Part of a small language model's weights: capped logits.
Each number is 500 + 25 x the weight over its row's rms, rounded and kept within 0 to 999. Layers, rows and columns count from 0. Numbers have three digits each. The size before them is the row's rms in percent of the matrix's.

# up: layer 9 MLP up, 1024x256, rms 0.13, rows 15-114, columns 192-255
# down: layer 9 MLP down (transposed), 1024x256, rms 0.0509, rows 15-114, columns 192-255
up15 101:513526491533551486540488511477525525512490470450507506498504520494473508535505464545476515517505485514513502496445455471497514496465530509534508505522466503534523494463500508530525492456539526
down15 098:488479517506483487481557477476441491468470523513501501470541488491515477530490490519512488502514453548484506494514466531510495464531444475507527504561531503481495518532491542502495513484498499
up16 093:503525518531493513557484546539490531492505500496497530531514499465485479480484442549515544472512487519513506467492497506466511514503535494535512483523533497560471500502524505455526493488532491
down16 098:508490487503527486514482535496489518548479506484498460526480495489490528499503482462492502491515463523501487464485438518542486528492502471532455509507519519500486534476508499497503541483522517
up17 090:529493483522506459519494497529490533464483453515526514487485479463453506500515487503551527473473488545450484498513519487507481542516511492479520508481491505494501496485507476487521520510470476
down17 101:546501513558474504523461502517502453521488516507504509488496498488512526478508486485474487548515474526486490502493489512511517483509513501525510520509489491510489483503459532521463522502499510
up18 102:481432540520473483490508505475500497470525519495477508491509524473506521524504521514491471511435515488514457537465518517517498505471478486452521492518497550539521511497493495486516517505525530
down18 104:500519483493528525452505479537479531511514513472482477493531506532502467494487485513513506491499479514514488497504508486520525501495490497506527493470509493525464491486497514481434489503492464
up19 093:518513529503485503492512513544506467468486474508501534473492482504457510515477489561529534498503483468522449466511498540490508474511466515516488510560473504481478473481541478538478482518494490
down19 095:438516505522504549496486519516516502542500503512492474504503458462494541550506464528512491467526513566491518463466472543495459549451489522482498452523493503492548517508519477507490507493522520
up20 092:484512504513522507515517520519510456489526468505505559503477524487487529517503499482515485468500532511491550475453471514498518535459506492535500468491454497438504492479471499474509505500478494
down20 091:519510518460496513523470499499535509479498495508494488512506471509489491474468465518504458505466546521481525498506554509523528519529452552496486500488459469512513490531517480496436493497531458
up21 106:513512486494510488537468542504476524522506474511501507518501475457556519457519499516482491473499510512472534511506518531522460479470510520467469505548496487524497479530467543474472484475499493
down21 110:504525514484495516480486452465474484470504528501491489488487512527470493582534494499540481463489468523486479475460485529498525485497515501486486449441479524479473512480548498504521518474504514
up22 092:485532485507480485513531528506523500500500509494473519450487506522510511479514492526456516508512515475517500498486519496472477480460523505491513508543514487484483495469473507497543510535509548
down22 078:481490529508532452505496518524483511497449517532526475482485463487495535517529476470510476454528491508532488484527464522507497489518527554505545491467464519490524494465518528457499514492477500
up23 107:492471505464543537505493494536500490525504477520521500487530484503511527520522521474526484534497517527484525514506504522475488509515524539497517487520503473504474507529527481469462542496504491
down23 109:518514475523515491472462454540518534509525501522461511480514520459501533555518490491537449476458496492491525496492506490516514506507539534495486526460536507500469473494458489548465499461483518
up24 097:510509501491444465488532519501521539513418511486460498515500491516512479480513493530479512500503535503498518529512512525479486540550485489490454535470503486518500515542494485470514477545513482
down24 101:496507511537516466506521492507482465504477510508509520504520478527508510490473530480493502516471512513502490500467473503497472481485509519493535469512515509483494490462511512457514468500482498
up25 102:528518489514481517497473494542527503524518491533447470555522487462507425493509507508534499474473504500563497502516462512497527501475540508458506490508523509513476528536468534540491517466490519
down25 100:497480471523472507498509534492497482464418529515518496496485492530557488455533514495483542467500465501498469444505510493488437499514513489509482527516508502494551473486514491512524511511525473
up26 095:480507528505482498478517504489545496499497472539508527486486541501527498511463545492491482484526486462519500502499510504514518489481495511489501514507489495526507525474532504520542466453477510
down26 098:478477506502481506497518520513511504487495499554480413493492466510508523530543460518503516517527539488507506545504503484486477523466474554490479477511443526513478496552485481528532495507476498
up27 092:507504506509528522515501478557509501473546514517497558475485564504529489490496474465462504494486522528535516472476502486471521493460497519484473526519503478516485461480452477486528482490526489
down27 097:513523510499471470474505506498498509461484496487521473507481496491496470486504532490486524498503452524509530513500524510518459506542517450515502522517515487502508507501491519488469535497504490
up28 083:508475472466524497540523503502493488479504491521467464496505490517521509476494494496521504489506481505504524516475498492438550438459501523532461461518497502496545515499554488524495531503487488
down28 087:476488524511517510495503564516515533548465493470499489499479525464468531534522538505481457510542493468443475493508501537511480486514493495455509548461496459520539479490482509478497503460465515
up29 103:531477456502507487534489528556479518488489528484507500482529524504512502495451480462510490482490519469495526514499460536556507489500439501504478488470466524468519483521509467477504514489548488
down29 103:465473499506499528502480482513496461504526485505515549460454495525513512478539528479507504474496516518467493470514481496476509491524506504502472522506523479502468492485486549450510493474468511
up30 082:502486548532514519494528504473492509507487508526497448488515505496552489509501455492557544492535477468491505471435442506497497489484489516553505484516583501534476458471477491469528503487511476
down30 086:501502491484489472492505482487487488483512498515620497472445508509473485475478481472521490506474488515507512512523488509521512453479526488510479494498488515477534506490508510494486501496497506
up31 092:489484536486502490451506479524540523486530461495542491516525496486476502492474521475481465517515526488566501502481519479515509501517480531490508485482467525442470496495520454527519498481493467
down31 094:530530467497459483473485506482482531515464490475506492519504514528524508552496549503491520496506502538504506528527489495512492467462497544507474556492510489448504504497502542568504476494467475
up32 096:496457522486510458498501540506505493486519478499516507470528494565515440532494508513520482517473536502473545506507522539471525499504496500463466471475497514497502461490502509518451515522539497
down32 095:499531511498509514458501479520479505469469521478502503486503454510507495503540509474476493528537492501518522499509493486522495511484497491471528509524559528505526446499453509513458486553475474
up33 098:468514504520456500513543448511485521545456544481544527499499480504518479479530447519487516504494485497544536494505481503488486528481477479536503503480515519501491507502497523512475464501470461
down33 108:515549521485466487533488493479474481521501508488520493509484460519510515525459497458502514512521506473514502548477532494546495478567492547515538482461545453504460505507528571492497499498507489
up34 092:513516530483486515524452484551491492527438503547514551502494472510479510494509531534528509506505479545506461511515493472518494493542507500467514484484537482475495486510508490491507473498513504
down34 098:488467475464497486499465486477509507494494491469480523535513493488465552480490489467501470505529496534522478479524446468480529503559525498484495496492526470513523520482518475482559515497479494
up35 094:469493489521502444508531504469513535457512493500463496505511496514467497475491533509509511508477529535497518478507500514533487503519529522491512481518501500519465516551447499498424539520517532
down35 099:524510483488515462472465491502512497479537469489518514503510518493508463501497499471484498513522496484497466523492488520493515538466485466489514483492489525424523537456553520509487518517492507
up36 090:533488458547478553492553499451526525515480540522482451514513540463503500502460509500471489505497483477471524502517519512457482469516524505515471468479497506543479484495531534544506469518519537
down36 096:459469513439514488499541520508490532532478506470487541492477517498474478449491500509509506513498526532495474476507519480497466502455519489480543501498517525453481507499504493488511530563461469
up37 097:492527498485495502470504444494515491526506464518480543516569542489523480518531491533502509499484506501544469519469512518515484527488532516506511498521448458492498529446490546498538499458525529
down37 095:549537507506469494523523506502465487474504512536453495507511472542507526476490494527496490479463479544464482502535489463492576478494504502520508543449517526475460479511477530502489493556481506
up38 100:519490459504518492517496492566481522494529485486497528512494519498488528528519509504546478492499508457531438501516545495529520477469483482490510465531493496482540498512503542511484467543490476
down38 095:500500481525425481526475553500486462580458542478474453454487487500483527490507528509453492513474505502492505469481498512510487520483499482509513519481549542534501485481523458483561497479497522
up39 101:510473517489474486521497474509457497475513523461515525478506483491528520472519473469508479518555511506490447477483513515473485481487509510488502499496525522530531518496487493485522520480445487
down39 106:518513502478502490441495506505496519511478491508537493496518507463497518512429492518488576468525473508457530488489512539507498477530483498504490474461525531544496494516471516533466526558487520
up40 102:566494551514477485487535466511454492504484505494495511471480493498479525467525507477497517465510452505501532491484480530506528478501471507500408483499497525478519492497497466482538439478536503
down40 110:511507496522488520474443492494475536521508531531503497482482531474552500532527517532525555457478490494492466513502501500511529480497507499548515552486505490477488509534491479496442522518454486
up41 091:498534490486490471502516491536532484510513473501522501470466512497482566484532510507516451501531510513497514524472448558445482537527495552498496450484474530481495487494521500499448488512487501
down41 089:515516504467529494486504488572491492491516484496483455525550499489516484516517499484480547566455531526495489527510516489507518484480535561450496515468508534525504522544478494543495474504491459
up42 084:443509500466450491539503542494447478514516538535475512494455479523469529458500474472454510503512465517516512524487463525512491496499528505529499492484526469512482503483503480493500472480494480
down42 079:519457500487523447517465506513529501451449478484495539485505469506512502472485498507528473455521503525496535477492538512492512519487464514505499497514468435515475511500513526539464511519499505
up43 095:483492506480521492530504500525532507487525534520472460510495520519534505514500525529490491483488485520541491477531511517498466482504543490494486529457500525451476530499476509515518483499520480
down43 098:505490512522472491516465452524496503474509490517496532514517447516482485510505518503497498495509509522487519559489491485498495484535511571487503488550533499473537482504514480481479477497481465
up44 099:451486499468513481497499506486486505533515506477492536516517509496468490525496501519494507520485539492536477517533517501452495479485526515488473495539471483549500514488438517507527523508467524
down44 098:528541488494517504492503480521487495490500530463464533484508505503513463486501523477513496455533470513505442512496449501533488475557478531517544464529549508493545477463507498457491535482532498
up45 106:482478530509554515502513509469499526520463494479488490508524498513464522498528526476528471485531490521487566512500516520518511551499486518515490562516542551518484461482475486458530550491527523
down45 105:534528508432498492450528488473469508488506505464537481505500493448520479519511437475528523554510488485531476497480511443516447491528493486471500522530553489522503496532496522502515526475528528
up46 106:523490476511503464491533470506496509498536507502534501526500494518504495529511502511536507514493493534530509513507503522564471475537492514515496486488512486552522525505514510533522459507480490
down46 105:505494469458516511526482513505512525479523491499488525462518476479459508506508469514478495506526485460449511511516485481515505518488489463498524515538458486481469483503463495546511484510455505
up47 100:502486491482516508496530485505510509531439525470495498514521485474513519550509490468477500501494539537505511525448534535468513489466491546474558544485509521510501495492525523494495512519457508
down47 100:483466499513503492496491508507521465522526488462496468501508490501413502453527566474472487504462506514503506515483480535483512478523516518523478488452525503501491489488510528472534485518488541
up48 092:499499521527515484480498500489503495570461474512517558474555514515518467492481454484480478500527475443510489467504510505481491528533479505497516510516480479483500535494485531537504485461502514
down48 084:494550511474505520487542465527490526455527501544510470520511490536479513496481514536499507543481521520493465510501494485536529526478483483491505531508515548460474495488510511466525515501466533
up49 088:487488529510542523513525512458493507507526454505502514511550526499526468445500521513545484495513524501464481519535535524483492493492420467475494563487481506536555492513527499503537512520490488
down49 092:478493503443491536481459461491476447474475516494485494490474504529520545516528492499472508510502516507490495499505476525532511490524527527525478499519496489482479528497552521501540528515567534
up50 100:482490529533486505486510526518478517520516477512539492487511492461500551465502517474528471488487488529530528491496501459494485545500476497460471510545493492513512490521530504488539502545492484
down50 091:510543535488516525514510509540494519503474467479516512522487472488463492491454509506481523531514505480486496515456481484474517527479483508471497494475517528469531480511516510510481503509467486
up51 094:500455503538507446476489479503482534485534483458508498508505524496523470522473504503534526538464483513506546491507482517547529536497535509486481490524487471480468498502527470530494469511536527
down51 090:529540519528485527479534524524495467520526489479481487494483487485520484474561487488481498509516470544495516512485506503506461498491505486490491497520485498496495466514480504458535565485478447
up52 091:473461487475488538524529484464543501489508520504509528555511512477507469537455458524495504495522488510482436516473522537535479481517508503502499477487567485497491482508451447476539524461498485
down52 090:441492551519498493496510539506509479501481515521508508481499488504465508496489489537512522493475507482496488515490561487479504548516521486504539527488505497487526497504560481557499513489514508
up53 095:504529535437504500554498504473544492514505496499508508515537498472501504483477492481514497473480500529501514545471488507477490486492477476490534502512510467518474499510488490552582515528520503
down53 089:509490491522488513494489489494460497540465488478475513421463511521493465573480505475492517483484487490515522465472516493485529505496519488513517509497511478489484488496500526491464541491514519
up54 121:476493485507521505485489486489498536527493504534502521495518498553491505529471514512548473519518508466496540500487481480475475471479481496525516475469494477504519504492536517511512475517459536
down54 121:514508515448523522523495528474469482530491521494530468481521515465513526505544560513509497550475550487487516496507550545525447538498521505457490477501500502500534522516460523490462492525492537
up55 096:486480510498513528478501526498507520523515520478445498449493511502519500486481484507538474488463473521510456477462492535525497468524485523510520514542487527508501484492481529465499459520509477
down55 094:490511498474507490500504484502517557510510508482550467509535540506509528463470510518538563510497536514483492526520496493473525501482466504512472495492465471485478510480502494539508493506529524
up56 095:482467504518503484467524474461488508470496491477498480491530528523490494530513516519478522491451494545477468516519520505525519536505510500494542489496536531489509515498476543486533510497490464
down56 101:520509523507509503489504496496490468512478485527511474525475483479529508502480505483497496426562482487495485501476495528470519522509483464506459472496489544527476488487518510506495500501503497
up57 096:533526506478504497462505479526532495438542516527476485471536484450495531462503479538520471535525490484494545533463496433497499486497520507511484484523501522494461536536486488493500491472504494
down57 090:488495486491467524508467518444458475546484536520523512468505558526542494496477509466510482492484496520471484500513501531520483502540505511493464539476502497556510513509516476512496499490488529
up58 105:478507520506470512483529504492471449508571522487535538439483494495472479506492507523507492500472484512501491486491536472452488513481526520472478549511505533534519490536504485507524474521517494
down58 100:528492522481485523508523459468504473534512495513486516467478502441466468535494513501528465509486492541495499547520468477515524491494484530506513500477514536483499497473474529530491466493559493
up59 109:515518511435483492484506496499494478536529491534503460483502541483475489498545496510501485519488496448500512535447544524495543523480439513482477549500499468493482467454485508504482522525544487
down59 100:487540486502539519487514521532486550486555497520470521518509476483511474537515438529479503512478501562499517461502493479464516530494511492482532492491503495501508469494488491572495526489536493
up60 096:517509516465471489493494459488541482534522503509540527542497490524538480492502450505501478525503480503515555497482524457510539500487552502570515481478512531520516473467518470445527503510512491
down60 097:481513478526501504477500523503543511512554522505531513474517531536469495506503433436526524479494492495522534528518460482502494502471492486496485508528526517467474486502482530511474531522501479
up61 103:462529491495505539530543505525497473443530572450526499528504519497502497501471497486522526510500530476499491512508497463441522512486501457520474497528494515479492490505516528466443532481532470
down61 103:512463512515469540508503475520549519509496485501514511474528488428503521477478492504508513514496447512495504494498498503534503502481558498473463475483459514504497452496476533508482528458485547
up62 097:531530531457493506542524502525455490502502513506493516471486527449465482483492507486496534511515466457500494510507539509472535476487531495541513529513534548486533462481500466515536494486480469
down62 095:480476515474508484454490493510515503476452492490500471530536527506504511486492491533523498530542464477542472539479541459533505507470543517511512478526515515520488543479475477514514535462465525
up63 104:476505499506539564457532538522507503520465487482483511488524496461502545548496507484505493435526474508456515440500501482504499488481497462505518459535499476498513502497494526535500516482512441
down63 105:487507460507476510481521469491477495533519503497504475481464485509544515496546548492526492533469487462519510510496511532520494515530556469533474476513496506483486533505532551476462516498481484
up64 093:477508566510519483478486477565509501503454514522510499535545496494528464523505457490474522515518483485475490523495505496555481494481482508504608507540538497500456514488529492463495521489498502
down64 092:541491499481448553487454477480506502471479510493555465474483485492498512499455494506528468525468522473513508514519538507530500482515530503536499472480489497490546568510489476490449526525524512
up65 099:504494501498496472527490477508528542506497468483521504527515516451495476488502493505448494521543518482503449537444514496570516539485494527453492465516494502535460485506525527453475510514465519
down65 095:509495493479512527510454509488501510523494488485463478484471508485504505527487514483489479533477496445471507533492495500491502461475526496544534485512511536525527526480516498515530535490514496
up66 099:475523468521485476525454517463496509495502506511504523523482484497505515524494475479494482489484509478500516481471511513487515495499518504512468469489543505511507513520533472443518495479481479
down66 095:501533482486518524473472517530490508507495466493436491512511515478470504515491491511516502499472496505543506507496469491477519485479513489489526524490482475515542565499508503516482516526537479
up67 101:515489523551528486501515488482506545504477481504497501476524542540500479497445518471474493502510487467500515539484495556480516487497512481525492490494518482496453493516505533473489483504495476
down67 101:450494481515511511505490478502531537480501482477536477540463464538483551486518526521513515515494556474519478477481441485546457504509477462467506455522497481504508486481498509490510478475514521
up68 103:464475498459478490497490460536469528496464486534476471469495485456534514454487484510499507500472451489508511488506535486460512467569491543474502508525521489475510498469492521496486477528508467
down68 100:497516501502517522481501497512505501548504502479462464512511544454478509503525511501523504521510512508515561458507499507526493489518532471546501449432511462490510510527520500484500470496517510
up69 103:495486503526522489481538534474487500477456499482505476470519458480503532583502530490526495499491499479540485507525493494470464472492505516528508517507504492489520452511523500500453523502524558
down69 099:514497492492435516553493508534470510501487478491504515475463531488493516471547477492522508522506513516513531483471481496493481494520474490525493474492460503536489493533494512501510451507504471
up70 092:519533461442485519514574499511477493503462482504469515472502516477492486555513480510499486535505512553493452495551526500515513526506459487483470515485493539524503483489465481504477462511443445
down70 094:480467542518509521455480517510519519508527550462508528462473506539511482460520485494515534450467484500487494497466478430452460456541546505488519513507481490501504514474524486474504500538499484
up71 092:463512537507516491483534525536506466512488540534519493504497458528530526503498449516475476479477512509503514499483478558485458510494510501484485485545540569510489499499519450484502546494520513
down71 096:515505466514485481522456516475491512520531481505513490468491488525502531463542498441489515493480511542472464507500495520514512501508441519513497510510491472474476505460506496490476446413487496
up72 105:522514507554487501531516495508504479457522535523503495494504464473469477499489486524553483486532549534494510467505476508514508536473479499507529465526528473496506514495501490495487456510489463
down72 105:471514508529481576512492470474544549505480480525479514453503461506484501514482538505503493513511515551487485459517498533480478516478513489538496476497504546533471502503486475498529495487503516
up73 098:523491530517490519521515488525511499486460472518529528522537535456485515523458507506493481487485502508576466501471504501504527501469518534505477512504500471494505505500472486480522510501445525
down73 093:531492491509518520522472489489533499518471479528486470470513518483488555517501522474545514508530545482529574501522506526554458488503518505452499492507490488489488513529494503453460500536532533
up74 105:484496478498494499526515508522496480531517534505520523496512506493492490473513481491503516501475465451536499500501541512523505549508458530486496535521521524499512507525488447443446514491552514
down74 101:505510516476485504515483505523505518492513490520535486501503482508556496474509550488491477530533530502522481470502459497509457493468505459519490454485476479498477525511534517505511446514447513
up75 105:441514474461478485489565485485500493483508511462522511512597515533485472485517488518468478540520531522506504486516526480517506507505507502531480496485570513525503437492506510453495468502565498
down75 092:510517514471497510492484490477487521546508508462516497491454528515516517538482534502485513457472494476511486479485511516483515495513534495539505475498525446527518471501483490517503541509475518
up76 111:510491493467533535517491515497454517496501466511516487502500458497492513531501466522467515492522507524503528486491485490471488504494460503498490519475474529496516480501452454522488491492531489
down76 109:507513530492512564492519499458536475527471478503503534519516490491437504494511484478513493479485497486465480556500510510500500491495524481457467525475519539504484482514503493554518538471534499
up77 098:542546503513520477464521527501497485498502484468523509506559497484497497499482505450524491537525488503463520528519560496536478477464522475476492501471510525529444521469533474454520506549525443
down77 097:500515491523465466538468549553520533532475501504490521517472492494519487475522518528474517518494476442502449514500497514494477488565502491506500509520513492549507494557531505447528527481482525
up78 099:480556534517509530461469502521502496489462480459497480488497505499486479499493483476499498490499459512498471516479494486510489534499482488539499474504473461499496507502484552548495483482468489
down78 097:536513465500479511499509499504508511510511566503523495470534460484466512482492513519445480483497522507464516485505496550510477524507452512550491518533500506493438498498508544491531478510514491
up79 097:534489486495491498512498475446519508487508529485537539494525524519503491458519513580519511528486505465517475489478489488542516479493508468453519525520494518502505483497502492506520512528501498
down79 093:482540519487533502544470578517468473517473500471459492505498481451475516521508464467504508452527480503515487509508508542498501521547471486431495489484505528518477482473499484504489474456490521
up80 094:488527513462488484497533564524491499514491447483510521527532509533511494527512510468492538540472448471492524511483510527513478494529501468518495491489472530507533479516534547536499515547537534
down80 093:509443450478519518466495519540455515528499473530499466514453517469494505472501502536473480514481534498453487496512480487520500490467513522483550482516516480532500558521487486504527503500539482
up81 098:511466447478450463533534474490468472491552542482508504512517491503496514485530505473493533509488499524521474528507544463500481474494512470547498485509491512544494498503505531467505494482500532
down81 105:535465492532547517509517515511534467462497533463494485533542458487477508482501503503462510492480457491464496527514454465523484475481494444466486481493498486457495480507484520499505507502450555
up82 098:511518556507488515521486498510448446543498520492494443492480506564527524471502472476518506486573513510483525489499540467514522515511503492530538473498488492499515501528484484499545470528521492
down82 096:470470492463499498474543496503521530483503511456457548506482474519517494495474518486491491501496477506460512500487516555500477500506482494485493498520465494527500466500503508486502511500556516
up83 116:494498538522526437506495513529499517504529450524472477453490457484540495537477460467509506531496488546513510480466514498451465494496523559521478485530440504479491462484486487491503483478529487
down83 103:488541515556557508528513499461501505482496507519498503480572504537491467508507471535538552528492503525495504484472495483512490478486503508495475496507497510500503492505516470465510516501526503
up84 111:502482495501522483484470436492504490521501517478525508514525519538467479509487513486494462479493489498522494500542494521506511471520476515489530484519515498554495531512550469474528511524464537
down84 114:538468474500477486490493480494500506542520554465557443443517473510475499583514520503506474497507495547515543482514465535487512473510504502443488550508496483526513497534481494486529479492494496
up85 102:489536512557503491501509545495499563464444518440518520496494504483455512491499504544533495507518536530450461461518496536511519494511515478514511481510493515493520496464540451474534489503485502
down85 109:496493494506470497579500516512515545492488522449457481472514490484499504487509496524503501482525451503480519477526455502496500455507504493520501528521496518510488486446519503502507474497462484
up86 101:495528511511502524517483462517501507527519536562518482501504484519491491491474469552526532490486526450465447521502487506488433499470497549518492512484486552483483485495496568500480446559505456
down86 094:484505495446492525514538515508484495452495491520523537506490508471484516543534453481496500492474488495550528458552494470509542499517523494465496478484514457507524506520499473494527519507498512
up87 099:420529489426481497504533505498532487477504527467490537485534492531508514489507472489520506488463496505486495526495485518535456552453515486492496542499519569482499514501496506500520486518504547
down87 103:489519479559501476506459486511495474502457503469470483480513459505466521487530505463512502459546506492476522505499465476432498507482485521494493460498448457538499509483530502523493505543452506
up88 113:500487487524489506511523485495499489435528503486516496489527527499534546531481481525452488540506465458526507487552512457481526534499507479524531501536528541530495545475495485509478509526503454
down88 118:500515533475488488491498509495524501538474495506501495501470509492487433490490496468531474471517541541486468550457495540501516490494500513503480483464448492467525431501492499493516492487506557
up89 103:517537533508494479552511530484526550530498542477497506498458532488445551487511499500510539460496516497486537511530524495524519522480499531459496511483491469530527507512504507518531503487490497
down89 103:499538502510519485459516545462490543495558477501495505455502495516502509529454491487500503474493536472504486508445491515516491521534515455434515504563545459477489517519470552499479490479499475
up90 117:520557469491549502488522464529560531506465506512518455489483487529532500507475516510525449479489492487487536502512483522495504503509491469513510488468506491491486537466497474561501478509490508
down90 120:511541524516502538531534473519489510482504520541520494485529501489518528508466480527487516491491485481508485507544480515465496473524498524508502556463527506472480497493526512500445519514496468
up91 102:491489468481506484445515507527502545507530469492511451515455513486532502522509482493520524525519549472448532484465509500506513521499498499530432490499483465485513510502485485513510473499517447
down91 102:520498470492510500510481532480498516528513472415510490549542491530481466474544497526503533514524530515472543498512541498518518440506520504516495522464489477505488487509501476528526516468515535
up92 103:530491489558495527505500471545438522482478509511465447482497496506507498538508467517523495496493531515509492463460495503506501516493475493515513477506454517512481495454473477479481466517524511
down92 115:526573500586546517530523487517479513508541530484505509493560515466487514531529494515470525469518470550493515516503486464512516514504483482463516512522530512507484488495508479485508532461540457
up93 101:474473493498489498508499476546506535490507523544501487508542522502531491497517476504500512466480527535493502481519476493503492478509515508474491504460439468500476527511552527516521493519545482
down93 110:518511477511465478504518526506445484536506515460504505509499479462506531524481491506464562487482495506478460543496505479470518511511483534493483542458518520502536517460529468478515507533540472
up94 098:502508478498534470482516527481477524500463540508499492531467504506490490502510458490460497470503514504511494529498551533531499531493439515529485527535435468499509523500522471508470475499549505
down94 099:515506501512512525466499505498478454510522488530535567448524487496428496487497478503507531502436513451499494516555509500503523522450502502484492552548481506499485519470492478515499495529501496
up95 118:476510536508533498505536508504515483512496518499490529484505497542490498489506514473501475511509505550521514519514462453524505512531518496473537534512469482522485492460455524513554479457521500
down95 137:452521475495509480502504514507464528496512502501483515479478516540508513521557563545497513495499473498490514496506489510514519515510511500507549505494485456486477498501495552516518486491495512
up96 108:475479469528502509497511502510481464500525494520476506541523502459545507512493494504497488467452528473508518491512467452471503507493493536557489524525506512538479504478490487495495453484494474
down96 113:509474499462519509516456483511524492526513480531465478517503488494524474471529514528494511528519505492486476514567523483523449509522523497464460486472541488557502516494531531506487474510548529
up97 100:542488550522524480542534489511510539452505458522473443502512523493487526517452497502476518490518455472467536489497498492464521477463489499436476470517493498537494479470501519510502501466561481
down97 098:493518486459498483505535524512542511501533520500533526530541508464508445512491471486495518503493482517518555464517516509495481521492524505500502478518551465533537457514475523533523521502505476
up98 101:488481518526475495507500497510502524528515498480485495508544481526489519508499542525525477528464510510508496548555495525561474461544500447523501519485486487509512444522506514516493519504523515
down98 108:506495477487494496487506488487474488521533478507468494544504545469523511491522520509467495524480507505496511508484473503530491502529517481486449544519538538524521481517531521496484536454527513
up99 092:532499499498514490485510485510557474484506497459478514513504514528512501503506559485505495435527557517502497528513524510510488489531495521515464492523499470520483506492462552487452478499471489
down99 091:514515456523505476561508487493488519517481512486488464475490479491499502468556488500489454495522513513526502495549476507482528487448499521512465497510523488473523535579499490488483556469543525
up100 097:490464472500499510472507515480504449449468528494496486497496428518540467509531524495506479483532476528499527491483532516495495562448506504498526513476483494493516469538485512452506466469549520
down100 096:470530489503510512494531468520490498548513484467502503507533511472470518489518535539531540471489478531504472475461491484505491491501533500473469539504532521518499499482517494542491474530513466
up101 100:511453571517473504483537496499502480501527531501523513508473508462491469515486552506475474488505525541500485514533508480539514467542527533473501486468500460543513518528454463482459514525540517
down101 101:462547480469549480522503487459530481523494479509536474460511485504474543527476549501469490484453540482462514490480503464494517545482493527502500504523495518526516535492499495465488546463464512
up102 103:484497508513471477534460475473492487541510505508570510522500496499467480479469520480507482455508525506499527504507493526480562505527499509504516521488492512508457473499507450458485488473449509
down102 097:542490542516493504506471451498484482544447538539458528500490530476513506512511498535518491476520455521495466476460461496508481491485522487485487513468529467482543480487532514511487502487497457
up103 096:443522489491474520514513500515497515465490494464530536489511478527506492504503495484469521531532504507521506508505514484463484502486513510436464479485465512480492460460494469497497537528510505
down103 094:486492526498495536518501514470505522479528506501502484489519455500521551471498537500527486521553499520465515461508485471515512450483489527496515515496500492562507524492521480490534499444459501
up104 099:513505479481539472480477505530481466453512500503516465492486485504550485543484477481553513498475487537532471494462501472471453479476483504497493509497459494502518505480541474493516484425481541
down104 108:485500472472543484501523544502514474502490503438505479506508487442503461492524504429476538523500496505486525473519486542492525485519539531500455560498451523508494481473514541510484502506497477
up105 098:503492507473490511534537487475538478534488464517477490499484457537476539531522491502516466433448543528470483536491546562508480491520520476468467488513487508512539511449514489479497483514469471
down105 106:517526450519472481490466500455481517507508513480499493474500491484532494500519533495470506500474483544486471500496529485520528456489539477524512518490493499529466502559527484480505506532515514
up106 095:481472512517466519478514499508526490521487522519527527502521536500482526497470503521503465499497501495482458478552481452525512469546509546463501512508564545517523519465523469500497479504528496
down106 095:546522509485502543543469483516474474520504522486517461496477488495520491466513475486484468482512483487520514480501505556494458485519523510512486512535447531494499493490498504481564555494492512
up107 099:510523484513474482549485472508489497504494533490504506516493484503549489493472518498512545501479516437491501519488448539483488529459485520498444495485499517493483458484492488521559485500497460
down107 100:505495528523512459475519474477536489486528463492502490496471510489553498542528531503490509500497556471511520525445484497522531481506500486507501507466484515527533511508509499516525517512512492
up108 099:543481527508488498517484508513534467529472489472494488487517505503535484504483484471496506500489501505505511490509531539480507543501523540518530508502502516512487449503512530516498492443503471
down108 099:489526497505523454508525494489511509482473517471471477497453492495457508519491520530492504516515502486498486496488448446481504459517473465482498490491497481494497545495480494487535501505466516
up109 101:467528500488546495505494496530506506459464551470525501533523530470455498522520502500508464491491521492515480527541512511534491462494480491464515504514482499514483498545471439474532527484514509
down109 099:519506466515483503476482493462490487493509484509450508451469488498559493540487508434495491516537533484485489457490500501533515541543486537517519522474519519453455473410534496490481552512497513
up110 096:470506495502490479473519478493520479488453551529497554498446498503455463505501516487529493470486535499526500453493484474552496499476451569553472523495475487497467444532520530502510485465505512
down110 094:496455479484469528536472512548487519508477505492489517464483499472491509520497477500487505508449473514470533524487512494503510522541520539493492467486488503498539535485487470507517498505477502
up111 100:442497481517485471470526488535520498516462523525500483476459486505512521519492496496534525501514499508507461502489539500495523531486518510500513504482496492487513490488496543471513524511484478
down111 096:498478526479518511517506519513452482508527475496494520530514489490493485501486514468485504541471547449490485501528490536533521504515503539491523538478516484500483530465449482517502476529515501
up112 099:474543493505447503499472493495516496494491536478554494466558487517519494476481510526465479528513492503519488444506502481491479476446504545490527495483444498514483521520516509525515510517491528
down112 090:527478530532469533547459503462499474486582517540536526525515514504501502496508487534493494488495516483490514469484531485485532493517497500432483466474470446497526457495509466559506520479502483
up113 106:481548497499499449496485533489473463509534553471483479525480527510481494441498470500507515521506523540505492465498499528504490480505470486530497466521502545506513511500519504444453499523509499
down113 101:542488489476499531490481507475497528473484482527538533485484505522521488506503538488499487527523509511541523556509477441500481524521540517506490495466499482500516496483485484516464480500476507
up114 098:494519495465491469496555496500486534520487495507446530509481479488495484463476508532526513473458494510472489508505510472507490531482489558514535500503486519503503480488516477549501497487519491
down114 104:483483511496501510492489536467509472550489502504542503508460544440509553490510479509446498525510478492463519487486490518486462524533489454499469525500538495560518566505469506437452511556514505